config.yaml
vocab_size: 3257
rope_theta: 10000.0
max_grad_norm: 0.5
train_tokens: 775400000
Each number is 128 + 24 x the weight over the matrix's rms, rounded and kept within 0 to 255. Layers, rows and columns count from 0. Numbers have three digits each.

# down: layer 9 MLP down (transposed), 704x256, rms 0.0903, rows 42-59, columns 0-255
# gate: layer 9 MLP gate, 704x256, rms 0.0902, rows 43-60, columns 0-255
# up: layer 9 MLP up, 704x256, rms 0.095, rows 43-60, columns 0-255
down42:128127121086138125089112153119137154123143069162121179154099128092136132151179096140094128105160087161090130101115122084139094113142147141134127183092112138117139139131097134124140134111124137101102132139142163115180104142127179114115152141113154141119121143165105136124122139123119126145143113167092148157115138102134128131140121139122135130122156104104121163139109145076119109158075132123138139154149120142154162143118168087137117118118155127166143118114119131104150165143112157126100111130139106141113136127107133183141123140141135167128135152164145141123135131093136128072114147131083097145102126097133115147146142090133127127115133146106128116135167130116157118096126121106129153141132146115146110152075070084121111159148107141100183129105125110143114139152113118
gate43:166182087089145110150102118149131129136170148121110140088133108155136165082070116176138078113156108103139128140147133109146152128092165151104104120108106148126133155086117162150097102124127119083081069126090119136092145140136142170144152078139121116150118148124135098140125172116157152135091152164144131119150089131148110107127110118117131119106176137118133133130112119095132119135127106118111104145151123096115126128106164103134114132154132157102140119166088123147133140110169126128135141122128122144140135128129153112096144113137139139127144138089143131120147066135124106096084127154129134139105142119178157110087146125172121112140134133156136139112149131095141136136130068099086132133133112125137145114150088119082121147128090167156125149112092075145117137111110163
up43:139121123163127106100087135111172138147115142112095176140158127109138178102139072128094145140153129129113079139132087111163125166138139142161147146108121135133110112144069130136100093142164173102136123078155141117122155128124149124098129138114123154160120129130146139135151096161174135104127148084130134113110103129122098133138111131157072158124114120131150130131159153150102160143147098079116144061126116128133130107116114140133167167131139157104105152108177143131135123138142116097119140120107121113117143151141160161128175102126131129138095157107129179144105090174097130131122129097129141164133117119140091128133145109115082106116144130137120114097130110133108133154155121152096117128134132089120146157116145126108101136113155092122134183128133138119149099085143117
down43:106164125105142126086101143125112100136106124085116096140148144172069110093129192148140153101155122153126136118148138105124142103132102128094124099108095133155139154104139102161142091164147100133107127181096135122101102103155132164089126098133114118125141147147144097140105110152139140140156143135140090146133170161131159131116178107146128105145107116111140124173098123133152098102101140147112150131115132128138127138136097100108122132088122137131089150145109093066103174125126157136093107118167186136136118170098130139154153132135150098149115106151137149107123141121135152139102106131098104104119116111131121154145111104197124113113130130108123105151153099104133131127128139117152139088123098133147167090129142120139115108129137155130131127151121106180114084128114176
gate44:129107196108107146083114131113124088132092113113098134132137105176148138143136105107123124163150143135163118122107176140148147118128060126139109116104140184129104134120135103144091160136160100101126102082142167115140148149097142094147121148149073139105123157145132179152115153141135116146152102153139125118119134141078158111163124128113158108112084138116170129145120129117138122104179156161109093116153104147161148122120112099151140111168137155148120151141115135128121103125115122136163171099110150110145154143152117120166134110130154114131133129103150151114159108147116133133123107124129105097146162173158121167083140093074103113123128167097142124132135079124086153143138160110125157129178125185124123191129131123149164122136118141209140133150131113120178117090103103
up44:141116093144133106133098128143159091150133127130125119124146102093115117205155089141111133127142100137119165128163134100102086085147124135144140104077135167122077153116110118142128171119119133109113118110143148129101123167128142103125120104132120156137185156129087127132127130147126112144162176127127103130171094147103158114171096154176155112146116112129100105085192109131139149136143144096152111114108146132101122136145128094141125121168131106111093134111129128115136137083129183130118141151115144124115146155129139132148118091128104141166120117124140147115179109140108110177155138146112106136144175147116138114101139136142128125100166115141103132113101140089135134126098138115099100109131094148131114125109137170102093155131101124150100175162150142122121135142103136
down44:146185163112164127126171111095153166165127103130164086123065165135111118117121120126144134161098142119118176127129088113089147131137127116098079126143151109135164126128108131129164106161087127128102143118112105126109144099160091094130084125092139108137125113141131078165145147113102119103093098117149169158103112097120100145101147112103157112141136153122123101150125112115129134145119104137109134091137140138119106132138169120116107130128090139127152113106144137137111128144135122099131094093142108143133122113118133119116157133128121101152167116158110104137075110138146138132090145133120117088172090116071128120167117157082126127129144119125124085126098156100117118154113092104107137148094138107115135131140107155129126149108134097062124068126112140121137121091116112
gate45:140153140128144166113112157096100098141144119151120084110173157127129148116126074148174174169091129072131132128132098151150100132125140102148128140124168134130135119131120100155106137112130161149122041143159156175131155165163147158126116116155146130111145113099119147103137101134119221109188091149147138102111147090141145135128159132129110141132111132139136147122135179163128116152116179108140132136146137140151153160103118126128161102101099089156129132101159148142138115168129126152143152110141122122102109142107114071116142124091122103133103130138106091114089147131126107094151115153127147149122138119112150188129122123109119159176109191125148180172137128129115115143099099124084121168109107118121134139125131125159113095153189142135088122175149085135147103121113156
up45:096142148134115164132154145100158114116143104119106121104134127155135117102135105144151157161122118158141173119150156112119123149111162097112085111117129142150122137154101122149096112126109117129082132133126110108195149129114149114141154133164121109139098094150171105141119125144112137120164076105142140104131099149147170154163132162129121172122099115095157157116125152091123151139149166099151112155116145170142091073133142122136126108100153103111140144089086103143103128127092129074151120150101160126106123116126115110151117127166158165140135099140144076133128136154114132119129156138157152137138114099114156129136142155157122122129141159141131166144124167113123096100130144102150168120141117105110116144164129113129131101180115121122083124124151060116117126088125105
down45:095136133113117132121108107137125129187137191137099110133170116170157175116108117103125157162070111146139154165148129168108119158140130112135129156105117114129141131131103140127116136103080132150165111126121136135136117156153120096124122145129117116134161113103122157123132089155141174114111114165152135156106159141163166102140099110137101133108125150155109147148156107168144131161141164143112125150102101129156136133083116143089140098098138076095134135152119098128147138141152101119138124166134147130130105129141102083136124128113148112127100157128137138111100157150187118142144129122122126111096144130116161122140096142119118147155086130105115141137160126119136133170113136160174142147174096127084140147076083118129108143159133138128174165171145117129140176146126129
gate46:123112099148123113129120107086140152160131132104113112153192066170092140179112165147123137103086092065131105157135086134151155129122155109139187166152126113094100094140134164140142138162118093108127158105124107126144107115185121121114118121161124132113105119158104102152122136142192121129189144180126107116105116139116143137118110101141118123135111113131156126146141116131098170170114157137102098140147111156129131138164123085055150080192145121111147112125135134097144124116131144142127147124150139088090117137127127112121120165109124132134122155095131105083118164148111145114170160102118148153109136145151128090124159127096119131178117098162139124147131137162110112147109141172132104144117085140113129168145128135113132141073169143148129132140111069128128126145131193
up46:165137128089116155109122140161104157176124103136145141122151125111141138122128086129140142131072120105108154101136150127134149120125136134144126153124122122137132119125135123109098156148060133124107135152076086096153154127121124154170084133117117143158099173169105114131138133149130094157145135120138110136134163087167117125130120117140115113154124106107178099185119153103122180177083142164124156127151055114115106137101087135097158136111103129125139098147116095122118132132149135159100100148157139120130147116142099133112162161126126119124123152113099143133098114107131109169113176150134141184144141158113165120117146142114142109139198114148125122161108168151148104117114117137181077153165141130067152126083141136131133150111114135138134115136123123167171090113120139
down46:131150187081149111126111054100154161128147074162103171156087103159164114145095126155156149103122108130131120148159115119100130116106132108136096162132135112090132132188129142115155129175116155118085115128163106129105139162115100157120140109140117129093101162113096101093106122144130155151141136151103141113120141123123159148141133159065103114097084132171117160129107141070103097139147118128174096151148158119148130153132133127068113108157127107093097110116118131120121096157133143155117137129120101137133140131157116136137112166089143126155141093116109129109118151160170128083147087110088103104121123109138123139158128103116126124131089118105133126135163131134128125137123127107141122147098114129148142097127107104110123146122168112166101154102088094157147121150073111
gate47:088105141121120087135102115132123126149122150160094108130122166103123133143128091135122156107115126148161102107148168148092132143151139100147148158109099156125104082083138174122167116180124100108119140125101165141173156130109110144173117122170110119100133094118105138118147084134123125148120133130120146062160096073125138176118154111140140148154120141176110098131133150086171123138111127115161163106153100122114093139160139138162136137123092184110098102100069136096144136102153117148060171109114101167135138084126131114149132086127134111132116151140081152124106153113145144140104088157111144144115120091148141173143142139185137132123134051119152150196152158122131139091138148118117137126151103147052178149145136146127136134108124131096136112140080151105099115133166090
up47:162118055120092114152186130115145127094154147113118098137144168087131134121092129151101157136136140133141151110157124124173135128141151143107158126102136137087115132107140118107103165093117140106129068125150142187087089142155100093081160125134132144146107157089128061132076153107104119136111101135143111161122115092091138161119114177144130138164096158122124125145083117077100112114097123118126110143180127155058117122135126149135099175116089112152123160157157145155118157145116080093152094117097137117103142131134121131137131127112114139078117139089131113133157096113113122137139128155132150118149171130116106153120188122116140168135109137124117110110119074143145128112103146145076111113132143101121150090115131102125173112137164090162138147158134149147133159132119116
down47:108109131122131091122125093114110146129100118137122144143104113083115156183135092135145169109114119112131127136137136152132135150078115122140155150125161156142151145070154118127131144138132107136149114192069121125107146124128104114091105164090137141161104120111125132150121132132128117177140141163117094084147129117184119133148175082119161147147133139151107157121138123103145124101136137136126096115115135149137134136086151107118139100084096136141115122077117160109121121129115090140094153123136085126130122100153134153182171091128144137110140133109099137096142140128115119131095115116121136133133147086130099098125085118104148066104137091147188124109122127128139101081133095100148065148151111135123192144164132136145045124102101146135185139143106164094120158116142118
gate48:153137100113073099127119121116145153116139167118127114136117083126120131098133120149143126119161165116161160171148145118132111143131138091119122155162062082098161143135111116121144088105142146108114070105130142116175183160174117095137139135164109132157148113128118123172136143082127120080102112132152111119142117112159147129116159167117099151160121110056130156150137135108116122150083145121136143117081114117090165115089172146160087140090161113151160160115145146148184102115191112120105079138137143141134127133092125146109115131088126154114177151149118171130136099097095119139138134125114150103123142120196125140116153135120149090167148158148101171115120123115112094130124089165080168105128150125162158144139156168119159129168163098104131184166086133116141099121102158
up48:149126124107092151111153141135103115147124137139158125140167123124089128122118133142109122143149124127102119141123139086135107132172151151164097109107145155119141164133119148165128119118175138126074120121113144136124144142133103147179132176153120112166156153126114168202121135101096101111155100140099122078130131141134099126105123153126123092114126102139136142159157128100133161172130149121141120137180089162162150131117138088155127111119171164117158124125111180113126142129138139072093139144109177122141125169094096144116137150100064077136099099113094157143095101118117097111120126107114120141135135126140135114155138115151162115151122133138098168166152120131091141108118112134156069151072124114087167122140143206121146119140122113163125124183119112139134154155134083
down48:183125173077107142108132160084139114120128128170148105186137136145108142122120103126139117141097082114146110136117146133094147087170101138081116130136157126125125150149160117147096095063092139138116125134080101157162138131119086128125174166120146133175166120142171147149140139128133112112128100153138107131136166120109165131133116177104106115164147151131126147142132111141142135107143133132136153159122118125103122103181123121101093149084090106156096117090127113142119148124177104151126123109123172156137123117119118130125114121136113126115129172149097120087110115111136128124144148109129143095139153137127098126108105106127130119122102102150145139129166112083148085154111140158116101143143148119130105169115139111117137176158144104123122169142104126157176137137086155
gate49:126106123140116088122149145124118143142125147134164135131134162133075136101135153120151149120111159121116100139162107136077149146087115149127122132108097115118154121165140150135138112136151149127125087127082121087170117125093095147124137114135126158124114145117169073147116129109096124086110153119124117113168110140143138083134131146144125109111121147120141158169119111149139144144034137140137151152081141130152105123135119138085153158116134156138136120098185122137153122125142124095124136105121160138141133136119140130163140138109165074092135102123128068153132126146118153137138125163136129111111160146116169111108204116091102092094118161096129148127120134147121123113134126142102113070148099120139143116113179106171156113116096129093091099182142090156165136117138131
up49:103119143165130119168129096156131136110100141162132117161150148144170121110138110132134117121158133105109131136091115159087164156155146130145144161147130140128110104139134129074167085133075061118147165107101132139125079123091118143123107148132081143122143143145130148145118162143126142099129098117127147065110127123151116138167137111133116100155080160156117169103107107135125106137159138144103164096123156131131138193120153126071131170119090106113084167134119099147123146167106114123108132111139078087103108136135115115139136194117140143128163115095074120121125128152145143099101112048126169121152143167143103121118098139131140116122162140152108084120139149130088123135107135156131133101119118126153133130116092124133131111091137127148141108109168130169110143116151078
down49:120132169142155147118125104068098128125162163104092126099118112109155141085167162129127085093117132061124167103111166179087109112096137116140155168112151134124083102136075111112102157150120097124115179113121107141149128121151095115096106138150178086118121142141101128116099165143182119139126113151155120146151171058135098126113152140124162155106117152122114140117089118119144083102115144123182124136145132121105143122142123128111140172174119160122136170144109117119133130151121146106174110097124115117127171151163132180113132132171124147150142108148145125127104123136144115112166083164115171159101100141128095124100075128107125092148104107141143173154132187143131100105127099151161180166133142082113087131119112135139081143111145114095096165128144151109118104131130180
gate50:166135143125124171137117134139113117155098130098130104147147129096173153177140143134144138100144133176165131163155157109085136135152057115130127135095132145127096122129153091147116112117107129127090081118190100116127143108131125130138153140146103138133144097159113148146158161133144098151113110115110143181150134142146161112145148125145104111141102119155140144120136114115118154136133149129122081109148104183116111155143105127161108078132107079134124094123118112146147204131117149131131141134110123129137104153102110132143119136110143147157133120143194112106099120136074106144125100127151127146119119144118171161098122124142133172071150097169100150103111089141124135117147116157141114090149148147134142100137079156140098157125116158172101096141118128087027131118091133
up50:116097118133119091116124133149140156138126094166124105121086100148155116101128108098090153138128124090140164097119107131151103163135159100077099070133097134132187096086158132125174124097143156138163120165104140110139104116156135129127125149147162149109071078143100107138192100097098145115107174129114141125120099147139155164165098131146120112165109138119120104106112106121121140168090088094122115128119104116153113129096117163130110158114099115168137173138152146121106065127142113101167128114165116144138156115137085129096130147146109170105121151163113142102103133129156156119158160162128158118130114182113122117086132107123170109150121131116146115125143144120129119132137176137117154150089117171086154138136127117111152104153131132114084126136124126136158152129141174
down50:134146148126143140172133079116166099069104119126093114132147111104159116118123128104183131093199127114153110158162113126108138157172100118116130130129136123138106113166100170133141159063143131109127116059143133135114124120120108105104153103143138141148131147140122124164098095119163170131116085106134112165129127139158105120134108153098101142125113114131128127148123133074118133107138165131164102090136124165095119138126151147108142145123134108135108137118121113134126138122121127095174126143118140132127147143107081153101142107137138135148175133159118138125121140115089109131136157107126104119144069138170142154103095156164118132121145154190128177113102143116111115128084133160094106134133145133113139067133113174126094100096172142152114109125068100122117078120112112
gate51:168138136097116154067100113147152098137134130139143122126085141113179112136122085112116105158105111134119112139136126155115120104134153125122177151149112152126131145107141142098123133165122157159102101138080073104120104140106144105114134111147189104104114110102072161129161136110187112116069157112109128180106130158135154119127095151137149137087095156124112131166080076115121146162118091110111113171129127130135168119119121133147122144092125111123095132116099127150131121083124056155130140118159112090159130138104135124110117135162148148114102168161128129114095112163155106144135104108116142133126069086177140131113133157122113120148163085106162088130098095113145157133136080114125127173129155109138123126118134119100127146114108119090108105153118119120148136114116118
up51:123127089112148106147113124113124125137122114112088118082168143124113132119116146118158124122131106144162130090128130120104157115142116143090095097158122088143133143097158135127129148107138140109134143131111093089096138133142091111139124112130085128181126143129180106086131131106117111149083103126161121099105118100118130127147132134158115120125119125122115180131139127108124103097200130126140163148136107114166133115143125102150165147131167133133113104123119134108116107112112129124128135143134132122138112127077123116125106143113101106135168084133103179164159099090096134146157152147154120102137163142108130159128115118104125120127113094128117146134175148107122145143134097098106091117109115119110111089140127117145115129130154091103122125073172131136133138152147150
down51:070104090145126143156133123126125141116109146136171107084131146136108116160124142090124115133151149134134111154145144122125130116123131137136124124120164077124095137132102106148180143076124110124169158092141154158134115155125137104120124158114108114071163078110152138146095122102122144175177138124153136102110110102099156113159189127134152138166167124126125139155118162102143159097123138137173147127123147134135108109107146125124159122124117127094130167122108144121120058151125156130151120117144181105130150139126101098132108142149159104115130127099081110167134095160117131122133129134142170139112158118092094094119170116149153120107080163086138125180116129167124125108130121100161142122100121147131138098124107120141096122121137104165121126123127131136131119096105096
gate52:165123142084134171089094155116117131161143130106151125079152143132142149139166106143129145132159099131128109149100143089127079112122117128131107130117092136102136151117132124150130148107082146112110121160114168125108118139148110104172170124167091103137139149147117136123136115132111184120133166117113161136128132112137091109147152134102142122071136140154092157063119138128103119112130128117111161136120162114172146109139139148118131128143142175136130148128130109081135111104165108127126109101082129119111101207112111145107159105141125121096103101154120118126119155098165117142138148121166073140143144150131174116150101129134132129120165126121106165126144145133124179140109129154210120110116133156117137135099087151123137101128129128107106120153100101112132168120101091
up52:117089178100107128119156153134145107143122132124153153179120092092172165134128134125138087154176112150122108153086184139109098075136119076122137087086129111161126116124132122113144141102140095133098172082138143131138095125154103130105114125121098116111105139181141109102133129129126107095122178164133140118138136108136124075141126116109131127115114144129161142108147121076108133180136127151159128163142157145097129138125174153088142132130167167133069101137139119155123070101138121111088098103175161158137122120168122112136075155120110104122061134131086137099138131052136104110155112136142074170162116145099104153144136156128141168137116063126121080171145143117138175123136139101153119081129134148082150131156148144119152085118131180121125099134096172081151112124185137
down52:175168142111089118151123146093156072162101134119105147099089108160148082104149065170116103151130122136172121131124104134114124162119117138106100140143143157091110110086141125100146118129110083089131125090104112114151174165144152148091127104130136135132130097143128154093125108168191121124118134148140106153120092127129167148135114099109117162126082117185110099151158132118134160084113127111127115189169116131132113169155122092122147182110084137127114164117112102136158137130130102110137122115134122152094119143090119124130106113129134136117091152110112180146140108139133133108142140144095106148136102131126119144091133103173110179150143109136122101167114119146138158148142145118092163106146175147097122156156103133108078146103131135160132164138144111126126145099135184
gate53:115170107119128105133158124106131077192171089066097090118157121139144158106109169131161112130137101146094162171136171098143126125163120086154090107151100147122117125105124111136121127131181099121103144113144138125107125138131157124116122110131110134109176137104143123149139143160114127112126140121117152114134109085164139144140152189150115109147138148085156131123133109113166128145121143132174119161157128146164125128179109112108124124112129152147147129108149123119135111148165122131160113127066142095112131147160120137115104118120122102171115131089164143123143106098137122117160159111131134107135131108147157137154138106181118141135128121153117111161152120113127137135110097098117104133161142157155126142097134100164111130094162163104074099128104121127157137082128101
up53:093127102113103138138102113098139155144164135086103072097109118177117120168121108154171129120138122124143134150108127103118119128145120159130118084145093113105120150163146107152162120127138084146136160141141112125088127129145126168139096104176116134101109146095156120158135135147098186119086105116111103133152139106135144144119131104096132151145154174131129121115154127120138099131106147143125111139115157111144149125137111127107125106106130142137116146091102122176141121148115102148161106132091106148173155135130101104141121107136116115151155106103136156118112138128098144147130121132138125134136178151096124120118128124151131126130159136134106154153122126119134122160150141104165124132134120155140115131132155136172116152080152113133084098126138098145135137134095103
down53:172107118128134123150157148153143129097128156188160156173118133093072143127145154132101099143133135108131119085152129131154108121132175154111137141089157140141163120119125148138130113094117169137130133116140102136153139136143121111146121122089143134163132131150132133114110110113154114149130156132142139111118106139123090111123135078132137109110148117134132113133115149149111125109136110116139138136153119123100150141120169122145114137131111138116093101154123150102125144129145119123116133097157145116121105107100153145155129153143106141120112171120108098127142143156157114125115112148139086170120121145121132131140118105108118117143121125118156090119107148135129119131109120140112106133116113123112148135113083141116124137158136147149147143124107126126117133177129160
gate54:149142120121111129159132119087137156116189153109120138117124149102157100132083107136112137109124133151140114093149157162130121188145149151139090103127154154138200163142143145077160115107179137079158141155106097156099127127084099141135110134133147141120135133110105138135156103137138171122124141157165155150109164132099121143139135142131187142118105138118162155146111122115158120120116132098111088092131110146156114125126114096129118145139119108109126140107158168134136096106111120179126155092129125109090165135143152181102131114130112185116187107141153072157134114091198127128102110076148141156154135132132153179157116146117143125094108158112161076153117137121083106117085142146122140136107109126147145161114134129115096104107108135094144054145150131176141178156081149
up54:146157120100123145065096119120124150128151121104150117138133116074099136087140131119120149056095104139083077121120163091142139121140158088156121110145153158165143115137109113092100143156084113101142131217127134105137161124144144097133129170159140114142127144152150150143138156107137134172135136108176136123141129136136101149120139138103114161090163165037180170129138110092133123125137128081169097156118124145091128118126107098127108130082115117145154135123143136116127105147158145122138152101155108104137129133115121149143117122143113130150141146189137143132104087148175110141135143142074137140194091110137143114141095166125153091110112145075141175107167112147146119089125160087177143077126137117112107171157103145097150112150129123151156131126168111124115111125173111
down54:165151112148094107134144137103169158134136130153139134075158150145118148127135118120122129130135166097116166107111133168154094112153123155162153109134137111147141169129105116153093090107117107132156133108120142118097077164150126123158157159109076163081177121161119088109102115135151139150130098127115171135172139135114114122170136074081144163143124148152118105119125145146134123133112148090100116099147130125140116164127118124117141152120138102125079132122122133098129199094086134177125140054172130164127132111112142125090124156117120121141180129109131058134213129108146111143153107153115143143142115126141105147110127138092092137122110125168152187171122125105171142142153164138094104131147069092168092159130162097102085126145101178135145156138137118136142122144105149
gate55:110100116115105113136105135118126127119163134122128165060107109119136118126152096118084210135134122131129141069149117130124138142102112107106102127172120140107125063144123156119081116101109135117135101138121139154109142101119151155147150085114134145149151124170153112118135143084112181078126078113138100109124142125106126132039160110106139169143104142124093124106146131134107114051135108140083135109113161113156100123151148129088122110167110127103149124110136087129119121142119140131135128166116102120157166143085155099139078119147124126133154133110144099122107118108139101139089086119126162127167090114144140116119170141136096161136117156113144129156172148117130121113162148120148130158170166142154123135185142105105172141139126090117155128126160149098152145122124127
up55:109120130126146158109127144087155170102131139139127155140104126153119142126115104140124093157142108150144091142120111137130104135147135138105126143127115113106139130120136113154142124107148129135109150135176150140096147108118177129119120102174125115137150108146128157147150142115073140085100167145101136126148112140110135130129133144133114115157127107107109096173129121159164124135120153202106140125155105159111130133139081172125113120123131069109110152079144132136112105165138115119166154058166104118140149122133094138188114120113131151107142088119147131057142158105125119140121113183118124161110129146152119079118140151109090130176165121096149122153069147097130126107123109163140150115111153103112127120111066145108125110120156089166147161128122133136145100105077108
down55:159150077115121114127098134125134152140119146139150131109145122080100131155092122132179140094150139140109169147118092148185198132109109139120100143094134127101105100136134099148123190125140153131152117178125094099111117118136099116157164096110089144195163131104129165144123136144133138106125090089153113128109119078117106126136088163165133097135161146130108162130172130069133105176142118122147093175105131118095136094138143170110167094154117156120121113145130121106181184112132121117083149123129097145091150105094111129095112120159150123138121115126156108159133080137140119115130098154098142152109093111155122157121117140124103142147136130144123124133112164138108151137160120128127133120126130161151135176134141131106091138153078136084102076147119110119087122169137111
gate56:145113105097104155074133120106142158106124150131148154136123132175109099145101113115180096130107107100153127121113142112145146136143103149182137122173132131143138118144123186163105132127133133130158099127134122121088124091101103102148114167128149091140098118138149126101121141156117124104165131139115083138180138136072134125085118120115124096147147140145141092107123166126132167111105200108145153109128162116167104128159179075119164140148142118101119148099181156102179081134118112131138135133133154148108124108152150112126093154102109124156127170101127117121118037135129105151092118114114119166197145138130152135112122122136135129165120155133090158139129138117157135131151140092127142128126181145123124144127071137122186104111146103130166125150108111124121124112131158
up56:112103118131070135104111134178120143149161169080123081134144125122138116126139118101135067102097154124140131104104114138122079143163163128111068111111139085134103125212123153107123118104118149132162109139146112122124145142110114150125121136125114135112087160083137163118155152077115139123137147181159146160168148109160101092097160119133126098123104146145120137155189111123128093172115108113128155110159110111137118112135162107104104170144108115140120135156110126125110102093161121132172137152118160118131072154112113127134127156135093144128130125145161152131118155111124147103110150085135087161161127155154106076101135127114138147100155122113116129125136100122137144099127130108124121121112132115109105140145141086081141147084111109109134072092125079182111095093175133
down56:125138117129101089129091147135137085140096148143103139091138168151115136162107125136116141111117175150136117084180112135124141099148141116136137097151109113135127103134139102081142116111106179127122135092159118148139141188117084141092162121134138137113152120130132127124121112118139092137125094091126118157137076105102121167104138179124134106132134137155138130172134127163123132114114136146129115172112112123125111109116144090102147130125117144158108163180145162132155172165170117092135129110156112106103102099159129122130130162129127156137067131116131159120151177120125121146080129159121130144153100103055171159142122111154111157107114152120127149116104134129075133110125123147140141106122090094106116183151120093133187092152118113139126116142168152065154122118194098
gate57:120141124161122113084119122104130132086115140136116094118114134142161132130120145143111167125175139170123105155091123134143122110145151125131148089116120146161176113144146128081117100121104119104092168149145106094137101147146125161120145125146147151177144123105111124130110126073139116112160149130063090136154097116147130109096110154105141101162121087138134132171125093134128106128142145094110147110086124099129141141129107104104094109138117108164120146124113124120131104102191106160117091134086131112153157114156134158183124089114140150139145104099144140102173132130104118160174143136157136141166158117109141087124115130124129152139153120120100089158174105098119089110141086184162148106128112113145181111160088136093113098134133162142125134117147148136105108123175132
up57:158105142156097093144082092131092103127095139124150136101166141156132129119132155115155140134122130100136098118106179151134112084152111109089143111132117143129138138076101151132094168115099172125127130183099174137097073156114084140117103107155170139140073124124082136108167181108145135129103102154106152132131156128157153053089149149116117109113129110112146138180144076174115099180134123120126106112107133102146156142142153131148112103130094110120184167099105119128126117125135137150183160138121148141152128152153152137153091136084141124156087129122110183069141144115127145173096144120121137169085108128115089129120164065135150089123113135146108110138119139122128138153164116144113135103087130134121151106092139129099103093119144123141162103152144141158100090130143157
down57:150151096132134077136143095126090184130127130132069113109159139144138147141174200143094133146153153121047142152127122133179098108134161097148124120130109104148143164105149126096108137110092126117147142153099104114105082135157134124115098117121086169130161119144081164121140121064149141141157123133142141133130143141166145160174085164100147121130149123147124110112159099186108131101118113129138152126111087087152166192110106108114107146134132089137130086128125108106147137092161166165137142145075130158131103115129154135118132107088136112087159121104154118105121120116138128138167117151158138149143126122135130132109114169156141143097168123093145128109165085119158165117108123191138110130101109131195100145142109151117130120164133147146135144112103131119074132153101149
gate58:093170108118145142134133113098147080144141120094130135078145089131145115134135135130118099100158170139120111125088147141154159098067141096149158149126129102163138143107166082129123129173091127145127097147159096096176124077106105141155124141142128131144131137108095102089142135113161123131126138150104149133142115129150149140138137102078131111137119125114119152131143155124123139152154127095115122094114123066128087096148119087113163166137116194138097125098142098187177133110090163124089118131129158123095126119130106163136121110162168143146115176127126152149146117126146149145125140094160129133148109131201100133102126137127123117091120101113153150093120145131159115127061100138122161121178092137107119138126127117143104148142154098165100139111153137092114128091151172
up58:091161172111130154126094106150131096152148144102180142145135126115146123081139129079110120088149129088128137147102138123139118143131133134135129154158166081118165118116133093114139144162124118136205129113130111173110118095169148151111099127155140130123160103084137153133129149139134121129147165152174156136096095120147116168191120157164125159095089180094156164111146156117105141151123149074165151065156141134081082107142139110149151091155118127114128121133171171138081119136130144121124143113144131126088118153191126186127148145109078130149122125098107110090106164159111126128150101171149106141136145099126066145123171124144122160153157141103138096158082173119155113149130152131072114137131114147140176136153156119091112130123122120086156164127186087098106113138126118
down58:172130121132175110126114072108121094124136137164112108143144152125143096128121144164100159164120106134134133115138125133149121106112104144150112082123123087076124125125137068147109116124151159145123132151101151126100161169163091165119086080112131137117132147076091133169142111128097152084140087146145170100107132142126127120101124156197171161125153126133104161114116121130130146126159117113122097152136162129136116158117173193113065098094126137139149089128104105085105127114150093118118129134125127121089133108137106120147127171113169136102116095151170098176159114119139157126116080088135113107120098127155100115130105160137134126157092127130105126132118111123129131148155084097118203146134123117145090168126168168104155141188121148132128145139147076087135161114114175
gate59:128146139118144112151112096121119109124123103085137070111143136152155114118122127116152148102158134137147100113157164115125129140141103126144104127138127123140155130127133143128128166126126092104117123150127132133119143130145128175119113132121129109127106139083124156132152175115130156166116114119143095110120113089126192161162106151105134122116159131114096145095143144142102121144092117103115125124156102108120105164156108134108145082099093111139094090066105118182120123122134116108116096125125136145143129089141151112080117112159135144163120145130109133148117159114115143079142123121114120071105106109126128133116149141138113091147098167125134184133121119132096104178104168085110107165102143161143128141155120125116094133149151156138135103146119158133126133144106108
up59:112128114136122148147120135143099085127137103120148129119121128138125156122124145135108114097123138164128108188132114135128113137080146114124139108133146148135144150118133092118116149108107155116109089162138166131084102110119130088125114105099153114133092126126121114109104119139151125121123084134165160148135092141081100078136130116153125150122151115126157125115144136109103145108166129154123108126141138144145159127079149094143125137162125123118163133116115104106101116143158116121133144107131117117111131161123116117107120155163151114145103126184146129171122116120133101125088144127186163139092142154118138124119125142128129168151137141108081109160105141091164151135077138129140153139129122082139112108149117132104133126088149104130135136159127115149137118118143148
down59:118108116125129146086115129113129160122129093122157164199099120115094081147132172104148161117126147096176090126097129182124162111149162113155137162138099081131088125141165133100103122113136167123122125113134101111149114143152140120147131149136125166147163164139156111134169093120098110122137148135074137150123103133132094163135134146145121115165121149137116152135092122104159150128112143073071170115113113097130106130123125133137163168102101120152116146144132132088130111111138132123139137146127130121145147113106116126121117109097106180129112118083143113123147124137133109136134150165121150134127110127113130098145126144118152123107124135159119101140141140105142149147156099180126147114150121172094147143121137135151145080106084134162109127118104136080153161131115134
gate60:129113145146088109096149124100139134121100118141121146112148157116172110121090139143114133082143114116078112125114131076168160141085115143128120175122080169151111137133097152123137130164154115127116115159114144157099162141133109142132122119154126123156121118131120133131174122125124157107147138125164106118092109151175147100088115114089111147133083150107101151161092111158128131108136119088145095139127142117081119132089079171119104144134089106101114116153155144135149100094092093166114134134133102095148136154130109127115137144146144132151140116158205108079101182123183151086143134164110108078108126102140120125115130117124111112139165148144123076150158111108151111124128111173132077114156112154139144107167150125096069158160105161117122163125112131091143120121160116
up60:127097104072153125188137133137125112140111092124091138130151097121144130139162102159125078117122149165157120165152115110119148140159149098109167134142143111145124128136152125130124151133157117095141104149111147093137159117137138129103121108129126088162061107178138179120116162097125125162106177086146106123108136160158147126183171097110137143101151133131113090149149131103134102118142124148129122089168111143145095139119107105094128120153138095134134146131117107110113112144116120159143151150136084121125088157076135136137103131162084088145151128165168124123110164127134105111111098116080100159103134118140115118161126140152074142150160132104092125109138111120111120130115065099120087134134124124134180133114074113144137117150123110102122102154129115116117101153159134